python train.py --num_hidden_layers=13 --num_attention_heads=2 --doc_mask=true
Each number is 500 + 50 x the weight over its row's rms, rounded and kept within 0 to 999. Layers, rows and columns count from 0. Numbers have three digits each. The size before them is the row's rms in percent of the matrix's.

# up: layer 7 MLP up, 640x160, rms 0.062, rows 63-109, columns 80-119
# down: layer 7 MLP down (transposed), 640x160, rms 0.0628, rows 63-109, columns 80-119
# gate: layer 7 MLP gate, 640x160, rms 0.0635, rows 64-109, columns 80-119
up63 101:476475477425528462511552581478470585446524444556428475473604507552480542536454517489467564371538397495484378478486484555
down63 098:513456555451542502440417442455407530500488565555492543485422522571577488514505462465529479462447589413633596449539409513
gate64 096:419439509462478449503447467510624495590550441513527485464597512573495497457491468484435516514515505473493383444523570413
up64 102:541488548554552525493443531484477479468522473515489559489546551464426386536515505450613440531413527465579505444504608484
down64 097:421434482530507436473519455502548462490430554498525435439504458490537507473567432506533518467507496495525393474523510412
gate65 099:501394480437455544507450397480536497557489483461517446558461530506601510402474454528465481572555521495404520511418479516
up65 107:473476545494587483537502518494462531546465472483445460414441440425435371498445458449439480560444532550411434472520484407
down65 106:529510613503614470513505430479467563529568519516538568454446505489524543544522466485489422491437425420446444508434416545
gate66 103:500471478551504563551524505459474580563498534566439475515438461520448471479563544596519530539503485485525552422426534526
up66 097:532598421491495510481438589526519552464579435550516491502550477463510524452564517451485431606476547514446538504519572480
down66 097:466499468615562520520405545470569471594473485534431448522476511504471522516490488478398483475561498484498510567541529588
gate67 099:538418536570517530474583513577522589417568518473559535455617602526610563553422461496535510493471515457466493541510506403
up67 105:530517460445560504421395530446490520451499433521514470499483531463417423515545478592462517568466494501562512570398474543
down67 101:470557534454517511525584450549501454506465486554510521546507406588500499497472528440435572543565532516456480407549428564
gate68 106:433522491577454421499604536538451492414428572536532556496519518504462434508545549519474448543570470435613588478495579586
up68 105:437486462505536609454524457571500475475489468507563486525506628514475518471517552504523438476514553426488441442595460544
down68 101:607539513455454512510464468509547537444528517467548453428472515607455476470494432436391554532527472470569587470436496474
gate69 099:472518496597574417478464510516577447539471412431488482523500408518494517463481437589568449475453481591461482387481531504
up69 106:507404514460486515562502455502510478459507467456546552465573556467492476487547489446462491573530534542582435534503457550
down69 105:460523457498528592558490574432495473447541443536476483456471428472445505492491493473429574476443507556550457544472523440
gate70 098:511590478415524412456553520472579572495450513571443555477470526625605505492484471514450437552525438522464477575485478543
up70 102:464440490487478490441486468498516530431523526514534505503498417596450471530563512484476505519551484540482479510565551533
down70 097:565432580424572553517479517401486429491588443541500532561470531533536497465519542515414581601425525487535532546547485507
gate71 101:451484499455553497505513456421560560461545540516493484513520444566436493581444547451442503541527570553452548467532585451
up71 097:594581486523425492493551582415422432451534521499428514437541539548426456457457499480529512445541490511481578492503452444
down71 098:544550536533419469473540555514415451483554518441508478481564540566457525563623467483517492518449553485541478510539479561
gate72 097:443475524469575420491476495415586542459488441565449528513517511468537517456487478488536485576453483443543502544461580444
up72 102:557559523535459505568548507585388526578586455587536457501469512497523495448475440498535545451581557559495470500344475482
down72 096:463477536489537484481436495447499535445576510497507534535594408554485421614432504472528484524443460481432517445532564449
gate73 088:578494520479453405485510504451553492468603487461471542500496505579552503498467523560525470498497545557444543499499442421
up73 095:386529542375466495579508464483568490473512486493470471475463455499452477561393440528415483571569515480452474571575439433
down73 098:533435454554536491565521452527480451573523456485451528505478546404425391397571395492564480444514509443577544422411520497
gate74 098:514526445434468528529540503472570448483466534537532561441521527465495472450511450497469472552474506508513459539484542435
up74 103:490492463552505471605523447477515474499535396423559451454522530560443512476425463462462438514572450529500538388474510520
down74 096:517480493440458515488423477461517412479554470534536525441497540583463472458515537471488500514451566592570555485461440549
gate75 102:435471518496458539473545561497498488440443471538464542584440493542499541445533466451399438503460572451440562479535450500
up75 109:530524450474507539561557523494471514495622455488485530482504516459530509489512482438443539607449536577540400505543535584
down75 110:467603499510476477403532562525524511515513424526472453559557536484538517452541541473484497578490506525486479542433467535
gate76 101:440577442463516564523434604546527552531571585465459492468507346448526576468476482586446477554510466543486501509487657509
up76 103:477493476464451483506519543508369409484577519549479568414544464505502478521512497584505517455415510472517593535489535468
down76 102:550413595556576416494506399487518451536452523483531477608530497454476615483406568423564478582475495509509527474582522520
gate77 103:558554469496543463467565553543469478508535596435528406430502518486615511516491489557468465442544511499610433508510559488
up77 106:551630509479492419496506468618567521560417568460515447554461474423554532462405491467567516483478504501534469509489524477
down77 112:585505479487479511432503481529402593496428516476433585495539457487404525507457400494507457501494479450466474512369463469
gate78 095:533544557506556435389503472634518502495463593423496572483511523427481581413568421486461450448574530484445502449460587523
up78 091:534416456509434479509449504393527498519481489478532502547547462475506515505571480497465502486452467477527524600479429526
down78 096:584478552477561590540503476658449542456518548518529492501551460588495519440535521408503357428489544549394454514514541557
gate79 095:552447457501587474476453475565509520486533482508459513496474419552527381423360490487493549465555487545573548541438471508
up79 095:529549511412558506471439410388468545510470495478493594516495469559563491550528510461435649553519525476433541535480423574
down79 108:435562512441425521575495486419459510467494585535476517515536549519519605580509556477483567524411510512404498391425515523
gate80 104:440524400539525503493491593501563574484471560507533438464489464451486491491453618427480541544521437485525450450438467521
up80 109:517578476422467486404621493473566478423494521488478422478509426553475485437424552458490471465456498511509507450580461484
down80 109:492474455509480479450531581519583518535460508565522425454481502532492493483515559422546529509532553469446517379590535476
gate81 100:563451428511540464473467464456492510557541398531515501561416458560463503408459631517480529534479507510446565503567422580
up81 091:428550486517553535526490541543491495461564533543557550535502407399404503498414534422423512503443541458551463443479501545
down81 092:592475500463506454510493532602540544511597458498481468525489510522493440646426612436572496508506515563438496495512403485
gate82 105:485524488572530474351541465445583454540503536556570378539453481509538475596459509493465427531491526488582490432532536520
up82 110:511459497567570438465545547520506531613486452511472525360502507499496447596546516431640528421511462494424553460525443515
down82 108:518604600484516530518462489592545489463450451524576493510423482502470556472454458468465557512487539469435598549446523475
gate83 099:500449429462502476471414527508603475581517517480541409485460559519438450554526556554524421500469530467517538457561517539
up83 100:560460395440521580598484460490462473531489525551526477464454527499437525502459515402580411543443479542484482446460510483
down83 089:529505510545384436543486547474423597564503508503448512527469509504550492476477540557505587490436497508480408599465487560
gate84 112:504448586570481424532526434538458508449505461489437521519473588436473485421580469554521424551479533487442473450498557513
up84 104:433543591474530490524553478607465558509585497594533407563469452627393536498447543515526428498532436536472584533509563596
down84 102:507529590464423498479539488550525532380480416462524536497581553540453607596601575448514445514542494511488449508504583490
gate85 094:483514452483517475423513525487583394529464435502528479501501517500527530444499499504511430487418509453622584406549512551
up85 097:466501494398474523503481597495461476513490523470565484534462532510592645533555448563535527532565475532430533503425451504
down85 103:474498509556485566486487426463492501571431538438437502474482558464474502569464593505552487453472555446475494544463430471
gate86 095:586539415528532503366455601440508499499477481464526478563438524501510538469488430421605478548520459547559566495514544593
up86 090:573441494567514471439442548493458450448423509559500465557513543490510582456520530474508498513601493531453582539413468484
down86 097:486446447454526442528625465575483401392526483560503530512434527551527580451478391625522476489461491443451540519562446494
gate87 110:484577466468521536509547571510559422561474466510519488384557618569538549425452515456462563484400418370499544508494592561
up87 111:474539498534547573535483570481647595486526509446405479436492512434453531535422525480461531441497461511550423450521506500
down87 103:518502386461460560479568512518562615518472513486470462552526503464475532457488487491485485452499437526541387463570515483
gate88 099:444499525637480452518562549477576483636544591564560478440443472439469438452417509442517503537557425428504487491449497508
up88 097:583488433483569479444494544526470509501532455533432524600483513496593516554448538376449494480483561542464450467472487524
down88 100:541501574422549443493530477554498491437546559473604446482503460457478575491432434555470482519564481557453405509478563515
gate89 098:543479467500488491499554459556549562438571512581516607530457464475462454497473438448464527576465405561616524524524517542
up89 096:547568504466524526473510520456434397574466469498521444501509492513433525587515472459446531451471499574559489359558529416
down89 095:521560545449523475555541519529514493581431493501452434463606563502491551481606469517446470508482494626476592446450474505
gate90 105:499551520516463545596474590495608444558504560426496466518532595498471425512390469444494530482530532542447445521520400528
up90 103:564516452528427453486584444509520573436437469506524525529509488591494450539518449486439470531559431515501454462505536426
down90 103:533512465428509546506490611440552478523509457552488446459588598546487472572471494441502548451505540509465483490545494483
gate91 098:500464429436518476508556418594488571496512449527488513569507447543540597396450515556547521388462454456415448438500467447
up91 094:481473532469461479490411455419527400475609542526524392563506464468420458467545463449487478484497455521488490433575491531
down91 093:492502540402492512484492441571474548476577606505530477493480515605527634469396490562492507552567513434461484520469483458
gate92 099:508412486474503383432551427538460558518436529424544505453508517514497551450525392514515478503525523507399508550483488485
up92 096:576577497455601419468410509459537543527505514552473516411420485443452451480422444504485462558502497637520502467465470572
down92 096:559479425566462523471477403445497566474512520535531501426535464422473477504609507579534536540485605565437472571419533567
gate93 094:609559427571493559520542524582444478476572463519552437421502515437477507515521528502537420464455453435556551519522433455
up93 090:540473602511446510456456522598589500564550555562444603481405481529590398558504492507449513414541493523515445465554514535
down93 087:613546496391553476526562541480431384518456498446541562474523516464440546520503460522494512449529436515515488532517610482
gate94 102:447555492535534518526478485418557524404495448388409506517492457504531557474534499494479447484465503448538515458565559589
up94 109:424470438424448419470474555504418543542481544594539471498448505495528460458533531471531495411545445428504505532473541531
down94 108:462595499456428513470471424549537470510462542522475503500479482573481457527461429496533390527439531402465443446572487498
gate95 094:553432540424500472458550557427547477457451507467570652531603470451524510503540480514472526509434502534496455563514437436
up95 092:443468444459555428458443536551552500550477524483507597547528508467594470481519454425451485481472549495544502475479500560
down95 094:534580515448546520501553535500523460493415452574451515459556441493434525516542571383513493552474521492482555426386573543
gate96 100:498436540509554539565553577454493539367482488461530556455442517515507456587549579491530607555592478546432531537540526387
up96 103:393428484533489434493460502487511518543420502522472448545492468504453495526577501429492586492546488446488596527588524478
down96 104:560543460449428460500578484579548511538547435526393530528580572437465459456477459552496546496481399523660384476529559528
gate97 091:491532502509426366592523463554521567478517519534412536508512528433496469470486551569458491488520492441598485578469475523
up97 088:453514419568503554453460570473432506491454488525483494541535464553511480543490520546448540434539380434519550397379547423
down97 093:483454523567470508552433481464471579478390441507449441527522481460562544521574518424546483467492543504533525496547509482
gate98 097:525511488493438545539479482490534438531572534519413528527438512512583482496416387479472511537539536511589498559567505548
up98 094:533415550521461565496436493520519517548490413501524476448481487514491482539458483538438473500587451417502583464506467473
down98 093:449555452543510452450435525498419488441475471493625449454517502498510470510506511528453453569433463519537521430482465519
gate99 092:500584552519360507557558487538513492527505453410557435560412435455488557488472449482403474472637448574499490380502491502
up99 103:441465522451475508522486502523492540542437454506478510549457422501424505481402451440465433419527566529531388535536508368
down99 100:447465484520512470470469421551524461540512458489493452441465455481513471401530419457411393525499559480499587502413567446
gate100 106:455455591435574525575519656456486568485495460435516489486489482456461442412457514485464459464430426413537539546581578565
up100 108:527525555495469495475532484494584552432478550529561388469578472464559503493437595481475520514465637461518551458481601539
down100 102:551500446480491469448553438567567515439421478550525550527466476457487507424461520498480625498431462522464530524473515602
gate101 104:551447510670485511462538531385471570497494544519503494518498575533610494451467472594542529547447569479588577474478503491
up101 106:532529577556525419486471478453565482563477436527525483537498530546463480499544541495484546498544510513449556491492440392
down101 105:496492515543606483475456452503547494439477443450528587491450538566505451515557491476513451538652468473515376506413450532
gate102 100:485569556603573529608508478504445551445504516581532569415624411443555485502427509477465566590548568506575467473469504452
up102 097:481504536511491488340498450494529518513523570512452601484541533386544442517563424521443463492547512385481477473461466604
down102 095:533520472532458483570499550514497458443522408511510448497475538569544460461539528567396487478399448469552488407597536420
gate103 096:505516436503467496603471484443572553620475527470515459547517501504508511470496531462412478598558566481543607563435491516
up103 091:433475483475440530507544489532543549549467465545481440479547555481454511455527560481542499412512499383591585450536504466
down103 093:497527538563501487512502576481524405483502518398545503552418577503469507565513478524466452579513525580371541507517476489
gate104 098:490417435467511546566496454447511490448587500559535472545548502522439573481508569440493568469454451439519528564401515541
up104 101:409507507538532554448584591479474456552393446514509568572516532448528512356474463517577453529577486426562480536473472493
down104 099:398519501425414449471468397545422462524514456436564501473406511487457472500446484531565528390522545459560457533548422619
gate105 106:544434455578512445500468424558493588530541455511460561425511499545528544557602430476512470461421493499516456561546499371
up105 100:527613388563545459493594484483453503532476462421508563425528551517414565472502451439537456467508517485418480539563418432
down105 099:528572537517477612458395534484517557586420455524422500487472491516524582607484504451446571465559503506478576459503525539
gate106 099:552453504554445652522436485483526540448517467421474485607414517518570559529525531525487560582492501477519551529566577397
up106 102:478557510600507484533498416590484444527548485553501514438494518465553448519590490436545442403477532582568519430565556478
down106 103:463507445406581441433548447425525502527513522461507465448456485422486498538421523488477516477532588514536419398576557521
gate107 102:422446577537560560532420551490562484464520586483463535484438531454487485530453449552481472484504490452609504576528424576
up107 103:493483524502487505477517475505425484502507600563484517460496590512504529512521595587520514479377430548477425423449571521
down107 097:565448513467491513452497459425551483616544549507512464492510417474522526472482463512395518431506501533437452556458481492
gate108 096:447450553418482440591467423526533458551540411547511422593556562556471481434418532509486469469538490546490561478472492485
up108 100:536529531435538576565523532491547530483561524459585581390493391585492462466587468494518573515508511514485484541466422557
down108 099:494507556512448570458492431547545473509494463459424477452529453578455621555599549551490445424468507472538369470447534420
gate109 103:545444515483509536468461497463481624495485448503498546473478561559601529474510441429499467511616575494443353523449482560
up109 111:484448420425494454400507542468523410517521492436562396512530506472406526434454478500429493485506386450500502550496496533
down109 101:511610577474580522504544482526474415479440397557547552516481468588530564509417432517569469440452450489527653543481468487